Each number is 500 + 40 x the weight over its row's rms, rounded and kept within 0 to 999. Layers, rows and columns count from 0. Numbers have three digits each. The size before them is the row's rms in percent of the matrix's.

# layer 15 attention query, 96x96, rms 0.31, rows 0-76, columns 0-47
101:548568528504550443513431549511513471548492537436558581534506490492508494469467388474518506454407503539468448483539533492554549460461487487495535
115:491392508488491461464460485532468464533531477562484500483479479501543535500473543481430458471509454490427519541517471587544494522474494530516510
102:461554466462480450523494499444495560522520483496479465463519591511508522494473401538524460508543493492483456436469556534539504459555473534558494
109:461529519470476506423514567533514544549537453505456469514532486471489559541570538498484491437482416594490576517529510508460534637491460451461497
111:513464445461510531466508536506442508494538486491456493577437496513450494477424538498527581518493434493506503544485478570453556500538431538566526
113:461540512450486491476458444522476509543482525439460520452512552519499468433566551528472464484523468526547489469465547503543525572532537505530478
107:533508532514472426477520454545489563455467465525579537529591428536549502511466454506548483535493556565521516486440524467507518548512508506573546
110:452497493505514509478569528481554549491539444456536478478471533548585532500490528479489524489443515499598520564484484524538451484459542486519468
113:467504512517497464454525467559571445441407473479477504473537533565519443418538512515476487479453481438548418482519510512457573453450471504507453
103:490582591513506455522526518515524528483550560548485556511477464530451496502508509443455515517501569519576420488525514499440484536510466403502436
113:447450554458520511464496534549495522594445509493487607512463534528556517544530558522528573556458520487471464609516497495521569469451507499435510
112:510554510556500503475491527508552488517459518532425513444517453546478479423557454587479470507555557505504508480501447519489542513498525523563466
112:511513483529544462496432474471515428543438541479531499579473516525543459414476486458455515545508472494508539548506451488511500532568499439537538
106:550491516502533457550450516480408592474514493565535478455492387490492462476534583482550550446521517506508476480476496430473514475538480519531512
110:497534522540530486438520464516384500504446473432476518437478508526542475522548480507529549518546418431545566500502502510434536553417581478532476
115:534537479489486493482450485519500495544512482460522482511406451527503536540472444427494549463486461503541504493421513504499483468532528468481434
102:494455537510457472478520451555515495449547534496434471554527500493531523472489413470519502434482539486444511430456508514388507510472515483512553
095:490512445571452496469457474443508495459526442552453518472462582498575377512532484460478520502501523555436507436490456534567519463520460465440493
104:506512563450487482509557509562556448470448525477555433517526474439518462459499569585440516471553460541472500571457496514491493508450565457527568
105:485513439502513527449482481466465474466492498452490478487452511584443559516478528494493479481508491459498497532522538486431490457537515456466547
119:423505539508529485484503477565421435493479520578512571529471511486431512471527483512452475448535500522513506445557493542504527513534466496513479
118:508478505515500539499562503526493543456451515494510505520405556566481498477492474493510590504523477558592570388528522522512452521498531509488567
105:564497462492545453483489444551502465467528446559496416516551498447531457432533510501536563456507474513439555507507522522552543559495507512509509
109:468609519443495556578555531536531496464519513457534519544500457460591475547522485431479507553513449475454441493488458531472581463574521449460450
106:507518507536534492461489512530505485453596494502500546511460503537524563508542473578467484486511498472495493469529561465545531472495530492514448
111:579492460453512448450523459580535526472509471548465524521468457446493456503531511560532485554445451494426519498473531412504484547504541515516554
108:498476494544530505512488466536496440515466464495528530518508468472506516428507479434535424531531499487458451473519591415421499548512509528560535
109:514461413474556470480513543486523512440531465506474508474530500492501531467554489473433555481361489478460510499474474532495481434388508536523514
113:544493549478453507508487473445515535549551520567473506570562525558536525486591491466493548486519519490560536509486537498512485484502486517507530
103:586461486474442490434515522536474458481559535521525422458489523504479490545430488483526485561507462469498477476406583547493529516461484425533450
112:484487476558500499467456534429530509498554448487433466484521490394464449518505466516511439581457482563458506523494573517560551467502516451494508
110:520559500454455502512540562575494536529539515528462511487533496444448475512480549509422485541476535499518536492469538496487489513463486537520398
086:459501450537525468472537559474560588529420545473471558529532415499545510455546530449457504564509442458563470481496566505439499441489501534452465
107:487507437410436515472495502493507496429449464474512499451453419464567519460531523497442523510495480460489487514499528584491561537520508495518470
095:428548485483479500498529518455458522453546460522528484456468486509457491492589396538490503587497539529523473516565532575489476479503455500519505
089:443542474541519546515455486498454493504471492559441481495484507478446444548520451553478491478535519499573554415464500535503533461440496478482464
095:497507492520566499441524472417554465474530508461424471512496613431495479474561440425494455506530482520522499496491431420457537413515455464508529
101:554509490508536565469512574485539488451465559419493589497489454496504446493515523509570463487506517537509494515491516580503537495547473465480543
088:514484483485590507480450496537450528515495527541463497565459547493433503468480539495573500494511481492514503552444453514556487509480500591498532
084:524546496495476537466429530487493451518511483502471531498523561465491486479420472457549575544564500437524475449508492471532528457561596487548503
081:526467532472444463439460504499474522492506506566493501547443491493450492502481492551512530505431529472468525548492480479485519456465463515489458
082:499491531487460515471454508474459521528457474510560553527554504513456537427578452486450483506465519554468456519576537422498428488546429538514459
096:535532487501467520545503592468486476419490525468520488448482478478465550516468430502433492640486416444480532512507536570516525539486481489549450
088:474485472468457523489395532546450532445523476499435462481537579522400454466499501468488508512541561529456497569484492503508385514461522475517475
106:476541537489488549437534453557512551466521511480519497510517398502504493476511516567507461563479522452510527462590546574477506505471487412503542
083:465458502487457558483527457502453475566486495481505446507564592522433500511491503486534431473463531494469397526462471407532503506515539522461556
093:494487588488501472513464478412488531431489457535496463482496551490474589447509519519527586474517547511555488504486521470509490439487487496472574
092:560507539563457491469498502477421534484565415452427465491485534554533513514446487467437501501448542505545511498461607478548544452510477442516480
090:477547460610433528473460517545542499472526542514491449479506489458537528433518492438507484489499431474443565505456515567582508546483511502539501
085:507481463524516497518562501563446449422545514524556492439486480511430578540476483489489522505471535482525516484505436492494486425534520468444462
093:509585519447492529475425516558526483394568478506484530535497470522508575475527442434461488562545521484454489478539493579504563520464522450517485
088:480478490467476553449519533480480531436403475492429524501479541521526523544535496504541475486502529457441501537517520480523544555523433525435475
097:445506505465560460420585470457489497481519519547550527502463485521411478455448431493510510483521534562566502568577463556544460499515519506525522
087:444496524542460522497468470517457475478500491557505514505484529558496531474521560526529456416520508551485487472504543495455475566519500544489561
101:564491536516509533485519468504435471504444442479473449496519501492548469495458487478454539507472520501473508576561635481477548525491437543443430
092:510470512539499509505462518487494398485560525544517560495454551486531576561467553527552498509505535448507541526493475479402517480434471552524542
084:504523490453520438441484583441499524533448525561436454498480462472579540475478457493452515464496465457492481527533436494414523529463475471432475
078:521510493540465573544541511498494540473408430502501507514451488521478531553521564526508557480503466483479544482543493537540490526531434532497450
088:522543572560463481546550485510493376511565507488453541486540518512474522507466530521446458473507519556533520472520547509514507502509537548501490
089:582502481516530575515540508532464494527459544555545418469465529528565463472493518488572499423493466510487536524483500501510549437506543441464531
077:539486566509476476561462464503501416507524443528546487471466430477483460480508512503555520506481520548536513475529482521484523558419490566530424
099:477508580556484522489531505497544509418584471503488522549457482491447503519503454502542452445466460513482497598519515451486507433528468491432436
093:492465509490512429499543462460526447495502517476503505465547492513474522493540467494469438583522532471513543551438509553582487427519499535527470
089:479586512464547359494473483496464458466522460504516487416475535455465513487505531500521462528531560515515536483477455462441503512480458528483509
097:510472615536497501401537434560417494431514489518491531541484511516500474502539532543533508459518500473544471471534492480511493549515450511449494
098:517512481529514535443447487411516486505523529526483519526509517449406466564463459481568466512529518516536575516550487496453480471496536451463529
108:530486490482501507517451540473504526587474542442502507442441529529509585504543439530474533538506509437576498481386490526485451485443547542469493
095:563467486561477461504521493506484546493535494515549481485486568573425520504486496505611502495514462406563548448545485477493479508498517604534538
093:455417506501503509480478529489482503496514487540491492443543555454507443508543555477516446501518464464456527502515525604537502530423483413494512
095:484503549471544510503603510497480508616452595446499521462529514553515460601404506493545476521475550478535451599516546523535532452456510472450483
094:529539518507535502534519511494492583481451464577496542440455444432517465501457466498509542566463458504503435539529445398418552420464523523529467
103:531422527479451617604499529523477490485532510511506522490410477472493555548433546477503472579467465530465491528516512532498514514439551583508508
102:552537583425473479528532414515532566452573496539490497513529536480459503487560493556461478513542583470521526539553513453487491470529520482499501
097:500455494528547521491471415491534457476440556561463474502462535513463545540541574494443550467513476429499565560587443523504474493553497518441478
093:465559520521507543508444459517540539528488463429513498459455555437546461519493492496488489521489462532443561574536485482496471559563544451382534
091:500503485598464429488541534520511574496533505550548430524531458471510485544554485620501455542451510533468474404463468444505464423517570488487497
108:488462441513558548446525517570589485499532515504499513545566515554533529439526500452537505509423535472491485535529542437493469526463490503511523
# layer 15 attention key, 96x96, rms 0.337, rows 0-76, columns 0-47
110:561501501479519454463575560585536543506498556480542512543505448527509407507479424467412545553565505544419462514434482476506510463556567548504495
119:520544543541517462454493494418448443487477531510555475465500518511539505558500577429502487524494512573449469486447458506486551518423576547480513
103:463461494497504499565558537465488515523463494513420536472558475485481498527469476530486558415469522529468422491474585542521506521537545385522498
106:455521496494490449490521484457460517425501481411499567590501506546435489595548521486511470427471426530497528463486520495457440520503411468466562
112:479546495425540516498584498410434439472525474506556472457465436592474509487531599505463491473481540511488476468533504439508526444475470528537524
113:402495534526509445504480554473520547452488529559474531495474498508591508513542463487457533474499473524516479474538497510468564553542493440581509
116:546492530584531507534485504577526544514585475439530512451518492538479468534487516626451518578522429478474476477484477473482496542520479495583463
109:504541485501491431532554532522484540485478481488493449493507538477549473533523538476528461465463511517508543437510485447567433475541501517455517
110:488513526475483476469500495518521504441548582492570562462530546489477511519482508482550615553463480504497448485448481502478550443567384508463447
106:513534509446546503626525468525526446517493476544406521551516438470485518468548559457523503568536536453486531447512446449513508552465503461435466
102:435583505535467468541562468536483470494494512473518490468477442483539485535502522463516529585474506428571492547482490484604561518443496482453503
108:480502479490470574446499491528556497569484495460489515486475505558475481485587486466557444472488467604441511554503512515545522512522516443473466
117:499472496579469514453503476484503512462469559556564516550505543506479497475559519435544519537506509514574530508454436500454538550491534412565372
101:440480518560558533589512470509529516576504522526536526477530436432539476493525571476487527450462475509521557497443459524480484415503567500516540
113:442553491536514491514489485481441558550532549489505514532530458509525548537524520477461518514585531444528485489521473516484574503450504562467522
120:619512438502525496486472479480434482458461456510526561406481491429536511542513430495465446465517474515490523550457484550412452485513531457479451
103:520464518481472486453487476480561565406509529453458555459600494457457552461502475475544512474446475513559537497492454502467541431472484437477509
100:466527445543442536477497509577503445453455442544562472466519522511553547514515554471454467530470515543536493516528462468457479486483471547471460
101:521508525538462422523487417510534480527531561398529513507483521432444585529560479492413514373486475540489524490524448509446506539497494501495499
107:400464567467544482452522554514448528493553519485514479437457475508570507456508443513539432497450542489489549541462466491439516479562502534428491
112:509484510468488464502488529481464414423578477574490464583570490497460488433478525478437461490515438507519528541472535501455568536493516505409525
113:552522466522492462477500506433505446529532521510464509494538501559474502519519512540493562514526570445599508475474531559427467510502503467426632
103:501565486500504525437492461500510507482547541582549417565573535495559457468473497487495541459543463461533524547532495481500483475499472439544479
108:577514533552431579493554465531468515486497459503511524545516495497521530471468534522520515577569476536481530473426488543426541450486535486521537
112:525451559487593482540476480511527498488417538480528455543504527484530518513546479501486445539606435456524424491530594456568493466474487457547510
112:446511490524563492490513446498581511550461425435510491471462448439480494572567555453505559450481527508530509518477545511478559496499411535541469
110:550435504476551508566533423527542489518540461500539439454513446512533482503508560465551481480580442524563488460537511582453530450495453500485455
110:534563481533528465446443549514493580527474499550545526468536466445507481538520582482426528512520490515565488493518494518565510491499475535452557
109:499493492541472487474456544503510454554440484515505549488559493460523554495500522503472479462550572478464564457502579446532601489431453452480438
104:513511484481531470587493496503457429488513463509470520514511535522493510593500489562488487532491519535510507447436574476422522496460496423567479
116:509566518515511548523500579529557435423523465511455414528428516429533501505462474516463527511432611496462491532522464505444498518463434474504595
102:504529520488454484526504470481506534516496436526478532521497522481438467493479523507477497503522482565529467490489651556519508418491508524509493
084:446492472485468508425527482538521483547554565475465455551537530545433497456467554515558487613510473527574468464436500480463512520476481467440479
091:566520491438472494535427519496560426488513491475465538549487561457542503497495503477514564465455476496492499496395432524522513551492424497502487
083:573521440481548571520499478508493522431428503413464508437531505536418512490552436463516523433494545505471433438500528506496497495477489482541443
085:497538475535524531431441468447479530470501479531499524522445473529483552501472513485518524500500531567567470518522546456430443451551542458489478
093:523499511492452487450598521469498550457558510511514428464472529525437460465443496554545491424517450470458530514548485491505469439480521462542531
094:511490430499507533485510557491529531468517440453490513491490533430523490454555568497501500566477525489588508522475489527502466507463447403503543
087:526432539534546483513528577480516557535444504510490576569393501520494472586443537479523504547521453514491489551474563508523499472510468462568513
087:540445565485522577512521521550503477455502505425435571414536467564561523478466514570511553505483528501564490480515554512458449461458486474511515
077:479406530449530530474491496433593476443512437510406456512512461534448474504516449477490452429577457524457559504496481446439501549471504477519494
087:528511507455458501479531430607463483447524487502511522517499506561506511497535428473481441558562547499552533499500510518434439464552495526495480
086:554490460538538525466457506537512456494535434474488468525551518476503541436547540466492507468514450564465565482491437527446530425506489536444503
082:525512566511498471518548497476507401542539446502475482516524465539469465544441501413559539455518544508522523508453507474512477450463477530527465
099:513460478547541501507533550548472425437479515526570524510564552542485531534525506503480474548467528502562445526500484482506569586503459426417528
083:443524511534517447559558446564528504467434430419486521445506531537491511557536490518497524548514524462548468501503484514606536568530541506550484
091:537479517508462458473506545499461501451496532437512503508499504547444535509503574543525494483534494549488490508530562450505527510522463513471513
077:525489463503526541435477532485532505452547449491538503538560528535484512483388509477445510556545544501505501466508528509496510478523522521495437
086:519440443539491598522491495517486449503495507430517484529514514481508505464510449464523567527497570541582503490445420530552504443488495451450551
075:488515496501472541496466520471466473456453515495497545463500540516583464498509530446419476487482470494393518479430544469502458509496482542523414
091:507500529509509532545500531511452451396543486509527528558515567543456561493487508508491543394521462525504483493508498437452459573465423433483520
087:469425514512561497495517498471533482512507430409441535493526514478511488442556463528488473507452481472527516515419470518488453535467501592536556
092:489431462488515487507488517505519525463391511458440490511563431546487469491543457493463496497523491526509428521528450487611482561564450382470480
082:421520490501440508511546539541432511508415459456562491486501454523524462534446493531497475518583537551474569498504479518462474529554535544508483
086:530564585484578497470514431509474462576537470471514489455542497455474555448513456451486485564502480561462397515506484524512472502512550469498487
088:525517475419472528534438548442525456429467476467468472454499482548480528429508508489482449516556524514500518528539533464454491577456488508550431
083:554450486531526483498478512445436486520512547421434458485484488486526503477471532479446486497479491559555463497446502475468394495494524515475511
083:459424499514522532525450462517561465526413592425497477449532485519529534469519478466473481515514518544469460524530599604564529491482459499530461
078:455510507497470558508461503560473427457496473502508465479513536580535503517537426494504511472561472550447537498462534432507484479452476490487480
097:539477467477495452450456548540558486477452541485539543456490466461530579508536502512514533553490478524467510530547490529504539514556509532448517
082:516495524521540491544480493477421569505461471446524558510486561508532412490548508417489464503492479565501469437512484486445533570502553545514547
097:483578484562480504429535520435491502407526541455495484508523498492507480493518488495428508497586468513458483523516497521524493459523497523581522
087:501510454473493475497535543546529568476444551547516472550520510633462529451475479539514541482534435498526450514523508460525511490464543515564551
085:524533490486493537479456507525513485471522444478439497480509457596491480527435527469550497418537568510463443619496499537488504506459515541500519
103:476515542446465446553498422493509442489510480497523479534513518548504560502474543454549544506471543487575517474566465470422533507470465557439494
107:504473454505493567506501536555452469497569509425461485530493508503485458490496448542567426535496509469509481566484471502458460552459451497415509
107:461490544513497491506502539497471514498442558518444567416457457447515505555501437495501546502586542508521523529509538568549455491481545515502531
095:473462499482579502558490501458496511586526559480503516439472461571517513576542469513532481493497537453447419517457527499506492461503466576533542
105:400522470560505544502461571492504444406479541558474472578522536473480485516451552479434473421491541554479498479482467500554560520473447500493497
101:499499543526507471538558517513530517475504517403456502513454513540495480504465459525530453529450535542420514496444513487567490539539575546449494
101:535556459530466551494508453515555504621554481530491471489515443452474470526440567494466598549482537467486476496480495583497548493497515539459480
099:589521486479503489472440482424469472495519463450544446462427537492532521501480496495477425518519446546516479416506501581434510520415566537490592
106:476487548461495521570466513478537558566496528449401506518515522437533529419535471505499467479503529527519488483549512463558590528512537475514474
101:521481488506523476409483492433532469516477528593499510524517564507513576476510503492601447523482508491572576579469524524541482538467510488446433
103:471508405492488501493574504580525569423465479439507502525460529478522475530509446453502501472448476477467497569524405599437439550532504467514537
097:547476527573409476505522492513559536502431460480445480496474517419459506506537532492484477464518512523511504475475585541504406382460433511537470
098:552496496510539483498520496499551552400520514458590482527518539503456419529522549481562542474526407522533468464436480464572487510556436501527418
# layer 15 attention value, 96x96, rms 0.609, rows 0-63, columns 0-47
133:484425564489451503496507427508467531424472416531512534495475462555546444489580577522529534473532474479487491529518455591553510502434500496511553
135:559582446457567564481483518522527480513485509476512448524514537544487517447515536481480427487474533474544422460439458540444483484410461506500493
144:519423508489463486580531494538514452544481513493509436492427495467556533529422493529460511427530480473535533478571459556484560546522446530500484
131:573499492541501484440499542495440547529540454533442444465487486521503428510536468494517495516511501490476492499462488557579584527489438516479515
125:510534564560477530460497533480471471522467469512512543512464453423467434505490456514529551527486490473512510514472536436439502577538428468587560
138:464494525468519534489502516436535450528522470466484478475504457534509537571471462475485483514545453546512474504483501463587522465507509477435527
136:535474513494540506509567472469469520545427480499569538513515543494576556490518423518499520534482534503518475435527394493515492459577496480428486
149:450488454432444473477585421500469511500545498527492438536503533467530613522457569447484483522504494497494487491407554547574414490533459515520516
141:537466440483478466500428448412552554521549536517519506543424517527631533487506454522463566484429522500531472507473531528542439518472488462455526
139:521531537517481557478530488488514593545557418534446482428537481487460514498494436504415480506507502520575482471476415564476518482575475531511494
133:511425497476542507425495600573446470522453477551496450482491430503428581500548543466446465528508511527471541493462478512496493506497506432473537
146:448456497592529574492473530421445441481521521435504540508425534551499462519508537495441532545487502497522502503544538509516488487566482482513454
141:462567474474501448491442489555448474555485540512456528543523462542508477503466514555490492533490483533558528568539414528516470420492434497547473
131:532541598507492479551414517558463499492514497541518518565468458547516550522474513404528453435509537436507440468507501550500530514612466449540456
132:492500515541483523541465464444448505445491500592603485481511593554470532478513434429547537483499491518457502530498456515560472489496451510535576
136:516578455434499443464502495533536470509495500468476515555530579493507479485483524555450434528478450490465536524539562527506596465551485513528511
121:522451497502461490446528583493486529501585521477464453515535500503485596563562504494484546487450500488477507573474525527530568499422445511544432
126:500482510472531528490489476504501502542502473468429502540444470542544441469501448490484569467512438524466564561512504497482439461497479496492502
132:481521463496556486474541529489500576495570502575474487525482400490469531561554470506492564554490497505484438442531520551512509505488558542496415
131:491475514488484446398502478536560415530503459518490533489487543542543532433530540563430559468509497445513499501494496543528471556548568523494519
139:528492509462456493484541518451550519425508550601524568500514418451480437525476569499478413537557494473480451546492449506507417489529476454518493
130:468522502614463517497524491414489508545482524468468494487506552508454428562522507537399530461513530474543495584506436486483551461527504489456457
138:524502542497457476514521528501474466561457479571502463498530527442534430501599457519517548528538455474448518458474450551472485524499529536421502
143:440482510512491527469540446468492487464415491508473457465483499561463503522536467501445556538483391474513469497517518513492558417466572483535531
127:521492481541486459500513554479523430465469464480518500576472487571421473524535439456535555472501455483440524456519500526568481477491515489546509
139:507561445546472512487540491524536510492470455546524404521586401521519521539452509553518497459520498518516506520534503461455503548502493502507497
139:499516473409545518430480474535496512520595509510540507529430560450509487513509515523498521451493485513475586510511507481507482586500479465463480
144:411432350483490511471506448506440504455514551490405532483433466455557515438456503559464499458555504487482519478486500422494535505497501529524507
131:532462507506414490415477491490487494501484594476474466491436505504448511505479518466509498486532437487573464453468532443490476521524480537476497
134:484521457521498486556469500449469519521464472513505567500557500437453514447442554562533567531577523526450451485554482498528517470540477500468561
144:489536466558577512554482532516532521443440464427539463565516470478500518510459538539556484464522524501541458593475456489504495498527495527514487
134:492452468558541499501485530538483450517545511544527565543579479512512525453580464527494484464382493511524436462487533449495538528527465577556505
067:445487550530483521483497478524491525518527518469427428491498431433487475548545460521444480489480520463512516525514559540594501464511548487561428
068:497500457459449438395470476469481495460497538480520507498518409501560532522484448520489490519486508493462593504556572485504421509470501503458437
068:544525482526532465510502484502504552506517449483484542510496557501482542522453503512531483494516546468478472547490425522538443538515471519478513
065:549534450435503503410448496421455455454505554443517576562516556520520520508510490538495486477460508521460581492498548499455403473485519486517499
066:546566466458496475586565461492511494467517492527552499529528575453512459462436514538534548487552527525514525443494479420524452537562517529509549
068:480460481454453442581523555472495558525429477513525504545453492588479538483485466468502538531488475488479439417506477489490492537473530405511490
073:545504481555510507499470527484528484489454477495532488507532533489505515522494493564455525544469516471473590481492495462516525475511533455467431
069:517493491455473495468599469504471483549482513481370446497539460484492499523577486505449525507550465484594520521512546472455552535574502555474545
069:511444586479461498497517498524440530519526458556470567438438474442434534535543514486499457455490517463456555585475541527498486560502500493455505
062:493528528471424531550460476475447580555534490553482544517513518486472545482479493563499551576436506567463514525478484507439431407453514464506469
065:492443492541556560504560516454487391500516457500450452502511488550564552527517493533456575517492513578474546516512581509556518520512447498461490
055:458435521497498505427476534483408492397483530494487563539562435543495444525544507509492479508568502509487519487484545493491433477474447516559547
061:547456521513573522540503464447489471542442500420496539460478465475531598448465539481508516443489490525537490608481489508474468534489545463519526
072:547529529538499465503527530564540522492473477490537472504501455514459567495481512459575538557513497479484467473504486488477476545487471516481487
069:584503453542467503491457554448417502453552536551466495484452531564437502511469536479536510414482472470452556518467546490514554523535494467531456
069:499488485488562465544480488480469491496501522522455536540574554475499462431488470459506579395423520490550507478508502500495461539517478538441563
069:524500546455557476463412503455553539573503507485472467534523510532491451550474533498477410445502606478555462480476484522438470459521445464483437
070:485475534575485491494510529497463492462548481513518540475473472475538474476485483471483516500459490495529573471484448483468501510576506581563484
060:499472514558489498557515454475447470532506478507513594501440497418483442460473470546574539510535485537526502469467498444450479477537476525472524
070:483511472557516542471564479504466416545465460520418468442554477472486506515438412449462522521480502521468512461510521409490489458551506515497542
065:505496553488442447497459450499519488454600473503459508503508494555546437494532492540500411478502506449513493602451471550510452465516511455527525
066:499570555469484548512473523568506515487532546506480445499524574470483515401551511548450447500507481505560517541469497504462519503421506516607440
071:475475562533461491528447496543553478513593579497485467582452537484437509529443533516534522510448497502483478500533497547521529505497497467523495
062:511511473490578506515432485541520487481588527472519505519484507488515487545523411534511520473476519495469535531578572508497464484421553510488480
065:470444539481510508579484455539418514484490497512458407470468491503457541582515476417417528482549501503533457567474441443522483526527525444540514
069:467490496488496448515506513476500485396498500494531474517564410563482553405464483570475513601488518494441528571505480499554481457489497454549446
063:517442441473496450535453402485556469541502552457463497457527549500486517515529489495523456564556485505501501518487500492576453448543527499452520
065:553630488452542567480467528510524462583483555530442484489458471501500494519467510488504508505513537489546525546495474425425486552502503525479577
066:463465449496444453527518563587561539559478543475360439495456476537513516515511481409537569476484481523526456504576540532522523511434459568520428
070:495446506437538409496475518566501413527540444482501545557444523549426506455492481554468509514479498465504570498505476539495509536535605457507496
063:469570506548513512523537477415532492483514454409465542527516447557513466507601536496545456511502426439444526547499541546569460531481545512460461
069:511431483497533500447500455523567500474430505453484430510475517547481483524482492432578440515490536525494577478478502599534488479463507440536507
# layer 15 attention output (transposed), 96x96, rms 0.514, rows 0-63, columns 0-47
129:541501485545522522480448486512558505498476462448562526430490566505549480495506515446506439405493432564494494502441533485449461528530476485492408
127:609501554503491483568480425439484554448536475531483496492481504472506473455465505510514621453470506486573490442546541585426467463443470534519479
137:504510507541563432480452488478542585539442488432458549486473505529411541536528518489485552532510588518472508500468512511488496506486416533455487
124:443484533500503445527489484468487460499522497571530496517547479590464527487622471468539440519512366516528554484501474450459495509445498479513384
119:521455481468508517451541438418537486517408487505517468539556541500432484462505515504584531543490451460498487475517492491544508446546525437498515
128:486472585505469460473501512552471488501450518517552486459510537443455500430508511505493471507475531462483513449469534458475528458452470495449554
134:459520484531466482561473558421467492484484496442374503545480486502517495491506601542445493494557469467441530493523522558574512534451459486507555
137:566469520530584562504451452479525575491509489527469498512473479481470480474499435607504470540544420540425475470556449455531569504570480537457445
140:486541505565554557486461525500481542472573529530460455518514532487485488467461563411568447568454516544473548471445386472518504490468464498479478
129:470480498540406467516508492542545573466452552510491538494558521576506506477500498542562512512571468440538451446505492487497548477546468481507431
125:496526550474434440480512503458483530445521597453583519520541533514474520444592498521544513387435509494485575438438545484547440566560457450490489
140:435471516436506496458504530485513521533569533526485532499544457442529516461514462428468559470481531523449497495451528488492538462542552593424552
136:534467526570588519532495525543558537491419558503530466528538474579516464569523496490478490470518537516476449460397448513554476509490578491492489
122:484474441484515503474545559524534517569520395569511480521494572467513366522591460537530537484524490537485504566478508436503473482491493516536494
123:524467503471506461463498496513490522467596444504470415501504533475565468558506516566418468493450503494495515428516494519442530555552477489555547
132:529562421528513465524546539538481509551548478494537461525427455481483543468498474492488507450523536439517522492523421514448507538548427469446481
123:550455526529417570504521519445428470486449455584586527533500487489507561496525519484499471529500541539509513397458446551460480504523538570505534
120:478482483493491531492479474541502459485487474445499509464514542479523543506524497476511533472475488490567552447526486457565565527497488492488543
124:470528550546460469482488551515436566401442504540442541607438511466559576519499419542511546470508483519504524525534476443475465531574584504523513
126:499506501528515496535510494527467445477531554500427513434474465490508629556479510500506495550427489504488481576508495491509487455502456496490436
131:480481513492558489444515478495475548519474516541524528504455565541543447540495563464546487443456443524503488508522559571539475432544487518528526
120:479484525468474457526461506524452424467497401528519454483466473504500573442543592427490418522573519541535465484538561491541528478481482449476487
128:425496512532512535527483505500586508509497473358502487513534498494438567524521461486452426420471468530531482504525510488557485520465471532597490
134:514514520439503505528514504518501494468525462411498479586457600590497465406490494498501511503493522559456531537482454520421517520497418566456431
126:532458492558446444491567483521521507485535514412515489472478555488515508562398500495543568537458471584516510513458476455431449474501467460516544
127:490545469446545530596529597508434504409496475477473551484521486527464460477551505461513503563456483503485485491531478470597463500524519558539532
132:482473524513513509529515468407463472545462499523510505444493469450616549530589539504569561528513571459499509499530511508485478454491499460492474
135:509557502494558513589484439514504456550448513507510532499417466477546478576503491477512516446459482467401572476506502480517634497473447515462529
128:541618524524471512509450490441464547525482504459497472420495563479468446526564449509520433544454510546513454502462467520552521448457516495523505
128:447480489496488494427505547528431504482496492381542454452514430523567475446505469522467513519462436507523491611568452519537489459526455550502480
137:514508510504485549523509508491508509442516524502526418544483431521494458518497539479450476487502444489567383540557556561487497450532498518425558
128:554502524444489500495534625476531513476443524575525558543515529504510542499427420466458516547507438499432528540523525539526491489471576445470456
078:500496452452497495455469455467440555486551561509495463494484501551560486415526465434528475446527495509583520501562463523503477530545538488612502
072:538410517512467526570552510528526564531497445484517495533416470562513490399499496463492408504522482539497425489521567542495457513528513502504452
076:519441460472497536492514492495526464469521547527548523501567550522482490463564410547477515502566553533521575447563529518500525523465508503499534
072:496508537521444464523517469542460515546444478552517499452486470592501476469424451529474483531585520553567539501555563526491499553491537486442516
078:499558568541509425461476498569502461470494454577451519537509516530533477489514478502456480427553464523542557474415587452525486527474483508512438
078:408518496599539494477554539484487509532512516474503548474479451594459489539531464495478447445511502508555503501498466545450500477573569534475519
083:423474520549496511532519521539499541520469518532447481481553458447527438511563457462483488505496491485500465528540508499506542522529502496467504
081:484471460545501503468475506518436528453547501536486531523566459514545462502446537493482515474454464469548527374466476533516519536510481430489510
078:531493522436547508578465500513476528446542507531461476536491467560547471534474509510453444462484504568534524507531463607501485438431516527489482
072:516478475467505530554504462482406514505554505516579508511562509511460532506576507566567494493508497445553503523478554524509564503466493413409501
075:516538384500509512527529472534474488533529456547490499492547533502496401524506472556563478544547522500497493535480460529523446382531547451537499
068:481508476532540451497541444469485461522478493537461461480531463533503556474445505435493436532616518513524550550508486554515509536449577545446500
072:413565498450521464461502518504467575470440473537463526554551533482511502566526481444448510436488478545517497543485454505520522559525569545502455
077:561470491417471454485475512538463422534535496477485530518501518440568518519508524508449460503540454478445474479436467466466574485422473551447480
084:501468489555510519506517386616559521513448546473476499472549510490490513542551539507472482458517489546526481460526532496547511502572575481507434
076:530567480549485440489422460546483528484519428473479512513557483446474518504523482481423503443505499566531529531475516471473538557578440539474433
079:454518516509514505542461519505459498433486495446496487496416495494476534456476454505473455534489487527336439490514488456512511569511519565530535
077:530488503499460475468491516497561460571482497521559533533522443440471486487518478481476498525455488503510507504481546602495503540422467497529540
072:497542585553469497565501545493481494428559479576482508509463488441520486549567457591474427521468467500486463561428483567444478498509493530477470
079:502523514497466429496447519496437531503541466521524500478495537539537500563497507502543585488522541568582440456431479509521450471423477493540509
074:451511504499527498517584491502499531443478577502496474524502494525462466476432475524543563451462543531450525509496488449559481510556567485455536
074:474480475507531524494524567521504481572542594467488512398491518501534485464453525455523541590518427553464538587513535466445474503546576438529468
079:456532493425476606506475514521574499494498498509575495534457483543476473413579508439552466470539515477432572558503451486466519540547520495452442
074:513481502496464500497554419482506531542473469471571533504537456549479424501533487429474390458500486511537537524522546441567474576542527485532422
078:521503466526502538397482504506508560502486565567536586501561504483508508501450468463534464423506544505480519505539511431418488472498517488519476
081:486460536539505517508525535513523515517495517416424520409494531481485517502578543481490408451585543412479480477578487488592473499484524463463562
081:577477475490447502555550525479544551411488490598456491496544491532480481521458435517507609489505531466481472532507522423535544527524452517406499
076:439498517559500489487492523549498577491473502526553513560423537610553504550468480536494487558527378489464519472433431477450521522491542419490476
072:528484415408458479456502551487531478440549467555486527495515487477552549465560537433508511494425533470462449441495490465478493467589455450555494
084:448553483522455537520503451465523519570506526510538488505501447508481414498528470441445518447502485579431472493621508518551473491485547574498537
072:521538508489521481516447503482477578552396507500434454480544524447467442513492563551514532519463493507473504422518512487531530456472524546598532
072:470544535454437540469532555528501473531527567526480473481418440507533558456526499495504523513476512461508439464550526541506577477546478550499541